Weights of a small transformer language model: 18 heads of 32, 313M tokens.
Each number is 50 + 10 x the weight over its row's rms, rounded and kept within 0 to 99. Layers, rows and columns count from 0. The size before them is the row's rms in percent of the matrix's.

# layer 2 MLP down (transposed), 1024x384, rms 0.0353, rows 779-790, columns 288-383
102:50 55 40 47 52 33 43 42 40 56 69 45 53 51 74 63 37 50 60 63 52 55 41 48 72 44 43 48 44 40 40 44 52 43 42 43 46 36 46 51 31 61 37 57 49 53 38 64 49 35 51 49 53 61 32 67 39 56 35 50 52 47 47 33 54 43 53 45 47 54 27 46 61 38 66 64 45 39 56 52 49 38 42 61 37 62 45 46 52 30 47 53 53 49 46 62
089:57 50 65 63 53 59 67 49 33 63 61 53 72 62 50 58 51 52 52 34 58 42 32 52 65 52 35 35 48 34 54 55 54 52 48 46 50 56 53 68 43 40 36 38 53 53 56 46 53 45 48 50 54 65 45 52 40 65 58 47 40 62 51 21 60 69 50 54 61 48 54 39 37 61 59 32 59 32 46 39 52 40 59 50 68 48 58 63 60 40 53 56 59 46 42 41
107:59 45 59 29 58 42 49 39 50 41 53 68 23 57 51 58 35 50 62 48 41 42 41 58 54 69 42 47 49 40 53 52 53 54 42 44 61 65 44 45 34 53 50 48 44 35 37 42 34 68 56 39 48 66 59 50 48 61 65 59 51 44 33 45 63 63 49 45 35 24 62 44 43 51 47 42 52 60 59 40 44 64 57 41 30 51 58 44 52 51 52 32 70 45 61 45
099:47 39 57 55 70 57 54 53 34 46 62 47 56 67 48 64 43 54 52 37 24 51 62 46 44 49 55 61 29 35 56 33 70 58 54 41 40 71 53 36 38 33 33 51 40 73 54 48 42 77 46 51 44 38 58 45 62 46 65 43 48 51 63 59 57 52 58 55 54 49 46 30 58 31 59 51 52 32 48 51 35 49 36 53 37 46 55 52 41 44 54 52 41 43 40 59
095:50 50 48 54 48 63 31 43 52 55 59 37 61 63 59 57 52 53 40 42 33 47 31 50 51 63 44 21 55 58 58 38 37 32 57 44 77 28 48 42 46 44 46 43 54 61 45 38 41 45 50 63 54 46 48 64 60 62 52 45 53 56 46 34 65 46 56 49 39 50 44 38 38 47 65 34 40 34 63 44 55 47 50 69 65 36 54 43 47 35 51 39 51 53 48 45
090:49 35 48 58 50 45 53 62 53 64 48 59 41 50 44 51 45 62 78 55 59 51 36 45 44 48 33 59 25 44 74 53 46 38 46 42 48 48 54 49 50 59 38 36 70 56 56 43 56 44 29 59 68 38 39 50 44 53 27 44 44 45 51 36 45 34 43 35 39 37 52 56 55 57 56 52 35 63 61 62 57 50 53 47 36 51 42 62 47 39 50 70 45 48 38 49
103:46 27 45 51 35 52 33 48 46 64 52 44 42 47 66 57 63 57 53 51 56 41 58 54 50 42 49 31 60 64 46 48 48 50 49 58 52 53 45 56 40 54 52 56 58 38 55 65 58 51 50 32 55 44 47 57 44 48 58 46 51 60 58 52 29 54 44 54 32 40 52 60 50 64 57 52 63 48 71 37 43 56 31 56 53 50 41 49 46 44 40 49 60 45 45 49
107:59 52 60 42 37 56 37 45 57 28 36 64 60 39 64 61 38 45 47 40 74 55 54 51 57 48 41 33 39 60 46 22 42 53 55 51 62 40 48 52 54 37 55 55 36 29 58 51 43 56 64 44 31 41 62 53 46 54 49 50 64 42 48 49 49 53 53 50 38 48 60 58 46 54 48 55 61 43 62 48 43 54 43 49 70 69 43 37 57 53 58 63 47 33 59 45
106:30 53 62 47 29 38 28 47 51 44 44 42 37 38 43 47 64 60 44 41 67 46 49 55 57 68 50 56 43 43 47 45 59 54 43 65 41 49 55 55 54 33 43 58 38 57 68 63 53 41 48 46 64 48 68 37 53 74 70 54 63 56 47 37 54 48 48 55 55 38 49 44 38 66 45 49 55 45 58 66 43 26 37 31 37 51 51 48 49 45 42 46 63 59 59 43
107:63 41 55 34 39 55 59 38 42 49 35 49 57 49 57 36 64 40 41 40 54 40 52 58 57 44 55 73 63 61 50 52 55 41 33 74 43 39 55 55 37 40 28 53 50 58 49 58 39 46 52 64 51 58 48 51 43 39 52 61 25 50 65 27 44 41 46 31 44 40 34 36 44 25 64 39 52 68 61 66 38 56 63 42 46 43 57 42 38 44 60 48 43 68 36 36
101:45 33 30 42 65 64 36 45 61 52 45 30 75 38 44 34 48 66 55 68 55 35 46 42 44 44 46 45 59 62 54 48 46 52 68 47 51 44 36 43 49 44 36 49 27 42 62 51 54 63 49 51 51 44 56 41 44 67 40 59 29 44 48 48 44 44 65 38 41 59 53 52 42 44 27 63 49 32 54 62 59 48 49 44 48 29 54 62 41 43 56 52 32 61 53 66
098:51 51 43 53 54 40 42 42 46 59 37 49 59 40 59 51 48 56 60 41 45 53 44 69 52 59 66 53 37 50 44 46 58 59 54 60 42 50 43 47 50 66 41 41 61 44 60 42 35 61 47 40 55 54 45 46 53 55 43 43 45 62 56 50 45 33 58 40 53 54 49 68 46 47 46 46 46 47 53 42 48 40 65 48 47 49 40 62 40 53 41 54 35 42 63 71
# layer 2 MLP gate, 1024x384, rms 0.0353, rows 780-790, columns 288-383
090:56 48 54 30 47 47 49 36 62 62 46 55 39 38 56 66 50 38 26 49 31 45 37 52 47 43 37 52 42 63 56 40 40 61 53 45 42 43 72 55 39 57 49 67 64 64 44 49 45 59 49 55 70 69 50 57 43 66 61 42 40 30 45 57 39 48 65 37 16 64 31 53 45 62 42 52 39 42 65 43 48 51 52 32 54 37 25 46 55 41 40 43 61 72 52 45
107:45 69 62 56 54 34 38 42 57 34 54 48 57 37 49 67 38 61 43 51 56 59 43 39 40 47 49 51 45 50 56 61 49 63 68 38 52 57 52 49 67 62 52 70 49 47 54 59 49 34 52 47 54 55 61 53 39 53 51 47 66 62 32 57 30 58 44 51 56 37 63 62 46 41 28 39 48 52 57 37 61 50 57 53 41 52 43 51 48 47 59 46 43 67 40 49
098:51 56 36 50 39 42 48 47 54 56 54 52 50 44 29 40 52 42 45 39 52 42 51 49 43 40 47 64 57 59 51 45 44 44 48 50 60 53 46 58 56 49 62 46 61 45 49 56 47 44 43 43 58 54 40 44 38 60 41 45 48 53 53 52 60 44 43 54 52 50 26 33 49 38 42 47 60 62 57 32 42 69 37 67 61 51 66 42 67 68 68 45 50 37 37 65
092:67 55 60 60 55 54 53 50 51 40 42 39 68 72 50 47 56 60 60 55 48 46 54 41 61 66 43 53 53 49 31 53 40 57 67 66 64 48 45 67 59 49 47 42 44 55 44 41 53 44 32 47 56 70 68 45 40 54 45 56 58 53 61 32 21 67 55 51 48 48 50 56 43 54 51 45 44 44 50 41 54 50 67 54 51 62 52 52 72 57 49 50 47 50 48 35
084:39 58 50 40 55 52 62 39 55 52 44 55 58 44 40 52 33 63 61 62 49 67 52 56 51 54 66 39 45 61 68 45 60 53 57 44 55 47 44 76 56 61 46 65 57 66 46 54 14 57 44 27 51 49 34 48 53 52 52 25 69 39 66 47 48 54 74 65 50 28 56 56 45 46 48 39 47 51 40 74 71 54 58 63 57 55 50 56 52 56 47 36 46 42 59 58
101:50 43 45 18 59 58 41 59 50 51 56 51 50 49 59 49 49 35 44 49 58 52 42 65 42 42 47 40 39 50 42 78 49 50 41 38 51 65 35 61 55 33 40 43 45 48 53 50 49 54 58 54 54 77 57 51 40 33 71 76 62 41 55 42 43 54 50 51 41 62 38 54 45 39 41 61 46 64 53 51 47 63 59 27 47 47 57 46 60 69 43 39 45 39 53 32
105:50 61 61 47 68 49 37 51 48 52 46 52 40 39 62 44 47 68 62 55 47 46 60 36 37 64 57 56 46 45 54 51 46 46 39 44 36 56 52 49 34 49 40 52 43 30 63 37 46 45 43 69 47 48 69 40 47 32 69 43 50 43 45 27 37 28 28 36 49 43 63 60 60 43 37 58 41 62 47 58 57 50 55 58 34 39 37 46 44 35 47 52 54 42 57 44
108:47 67 38 43 34 51 35 46 40 38 42 49 55 34 50 52 50 45 60 46 61 33 33 54 50 42 62 62 54 60 52 47 55 77 41 51 47 65 58 58 39 54 36 49 54 66 47 54 30 50 24 49 52 53 36 38 47 39 47 62 55 54 55 50 62 69 53 63 47 44 47 46 41 56 48 69 39 62 52 60 54 33 70 33 59 52 64 54 24 52 52 65 46 38 56 43
115:52 54 58 66 53 55 67 65 45 41 31 53 38 36 52 65 44 45 51 36 50 71 36 52 60 56 55 54 37 53 48 42 38 62 57 55 34 63 42 49 53 43 63 48 65 60 41 41 54 58 39 53 38 55 47 52 47 49 46 51 46 48 73 56 40 48 66 44 43 67 35 58 24 61 53 48 52 64 38 50 56 59 55 44 60 61 51 55 44 47 49 64 48 60 71 35
106:51 57 78 58 50 56 59 42 44 33 61 64 61 50 48 49 47 61 46 38 32 60 41 44 39 52 52 61 42 37 53 53 60 59 50 51 59 40 67 61 54 67 51 49 54 69 65 37 56 60 37 38 39 57 59 80 54 55 46 35 62 55 30 47 60 28 51 47 51 46 53 53 61 68 34 53 35 38 31 46 59 38 52 52 58 24 61 44 31 41 56 57 36 46 52 38
103:39 36 40 47 59 60 54 48 61 40 37 44 43 52 54 35 35 44 60 35 44 58 54 30 36 35 43 54 52 43 48 44 50 45 36 53 40 43 46 41 58 53 57 35 44 50 54 52 43 51 64 62 49 51 40 57 56 57 46 49 47 39 65 53 29 63 65 60 69 54 43 34 45 59 57 44 57 48 61 40 55 71 57 39 62 56 41 61 68 36 42 41 50 40 53 47
# layer 2 MLP up, 1024x384, rms 0.0353, rows 780-790, columns 288-383
089:58 61 57 59 59 45 63 43 34 38 43 44 49 51 39 51 41 60 56 33 72 57 56 57 39 61 40 49 45 44 25 51 58 43 59 47 49 53 40 44 50 40 58 47 44 41 66 50 59 39 50 51 63 55 47 56 63 52 50 58 48 69 43 30 76 64 42 44 67 50 67 48 64 45 66 42 58 62 41 42 31 44 40 60 47 66 69 53 47 51 68 76 40 39 60 54
104:43 52 63 59 42 30 39 45 63 51 52 43 58 43 61 68 59 67 39 59 51 54 38 46 55 44 33 43 64 61 58 43 49 47 57 42 35 64 57 61 53 59 55 71 67 42 60 66 55 55 43 57 64 56 48 52 49 44 57 42 53 71 55 61 51 61 55 62 55 47 46 56 25 60 45 38 33 66 45 41 45 48 58 44 34 55 52 46 52 56 53 64 40 55 56 57
098:56 57 41 57 35 46 55 50 49 59 51 49 56 37 43 61 52 45 37 54 29 42 48 53 51 31 62 61 62 45 47 48 51 46 61 64 59 44 53 44 48 35 71 65 66 50 39 51 60 48 43 41 50 48 47 34 54 75 37 36 33 53 47 49 38 36 52 53 45 51 45 46 45 50 40 50 59 51 78 30 38 72 31 52 65 54 58 42 61 62 48 60 60 32 50 72
088:55 37 62 47 59 48 44 51 53 58 67 45 66 53 39 44 50 38 58 49 49 51 59 43 60 60 30 48 42 48 55 57 55 48 61 34 64 69 50 45 44 46 37 55 50 32 49 60 53 19 55 54 45 50 46 37 44 77 38 43 49 45 54 38 66 50 59 63 46 49 60 57 45 42 69 40 55 42 38 65 44 54 60 58 50 51 41 45 41 46 43 55 50 68 52 56
085:35 51 50 42 52 55 48 43 43 52 51 52 48 44 40 49 36 61 61 59 34 64 42 63 67 50 58 49 40 48 62 33 60 63 55 37 52 69 65 59 68 58 37 64 63 66 52 54 35 58 30 39 50 53 41 47 54 45 38 49 62 59 57 39 61 46 69 58 46 37 60 57 54 57 46 48 40 45 58 55 59 52 48 55 55 55 43 59 50 42 56 45 32 56 60 60
105:47 46 32 34 64 56 37 50 66 51 59 35 43 48 54 60 42 52 48 61 60 36 47 48 41 54 49 57 49 34 52 66 44 58 44 52 44 55 46 42 47 36 28 43 55 49 59 51 34 59 53 67 50 42 46 62 38 57 68 75 54 49 47 42 55 61 61 53 54 52 44 57 57 48 65 54 46 65 52 70 63 58 43 43 53 49 57 59 55 65 59 56 35 29 55 36
105:37 55 75 56 54 52 37 55 47 36 37 46 39 50 64 37 40 58 61 66 48 50 66 50 52 48 42 36 41 58 55 43 43 64 41 59 49 50 37 44 45 42 55 62 41 26 39 31 48 55 36 49 48 55 55 59 55 54 61 44 44 41 56 39 63 57 43 65 30 54 46 60 47 41 38 65 55 50 60 69 60 64 37 40 51 68 45 35 26 49 64 57 55 38 63 40
115:54 60 39 51 74 67 45 49 44 50 45 58 30 62 41 48 51 63 35 51 40 58 55 51 40 53 30 55 45 25 54 49 49 24 52 51 55 56 64 49 52 46 28 41 66 39 33 42 62 42 47 72 74 52 48 59 55 47 54 55 59 54 47 53 38 64 44 39 55 62 46 48 60 62 51 40 50 45 46 50 52 74 38 52 50 41 62 50 64 60 67 38 54 41 56 47
117:53 50 37 42 55 40 36 45 62 38 69 54 50 47 38 51 50 54 52 62 49 41 39 48 42 55 39 30 51 64 51 65 60 45 39 52 48 47 52 57 73 39 29 56 51 54 50 62 67 44 57 50 62 39 47 24 40 51 48 52 63 38 56 48 64 55 49 51 72 56 52 49 56 47 60 52 37 57 67 56 41 39 52 58 57 47 43 48 50 46 56 48 46 45 28 50
102:48 66 47 34 51 51 35 68 54 41 22 37 44 55 61 69 53 57 43 62 58 48 54 54 67 49 61 53 49 47 45 65 51 60 46 44 58 42 56 36 39 52 53 54 54 43 50 59 42 43 74 36 62 56 43 32 57 69 38 49 68 50 46 78 57 65 49 61 46 46 47 45 56 28 48 33 59 57 59 39 41 48 50 47 57 59 42 78 60 63 55 45 53 46 46 67
090:59 61 49 35 37 41 58 52 42 47 59 44 44 62 63 48 60 42 47 52 51 31 59 63 55 41 54 45 38 61 38 45 41 52 63 47 49 49 37 60 40 48 40 42 33 38 56 47 60 62 56 43 68 48 67 55 39 36 67 50 52 52 61 59 40 50 44 32 52 71 29 44 57 30 58 39 44 49 51 43 44 56 53 64 40 39 36 63 48 54 60 48 62 52 37 39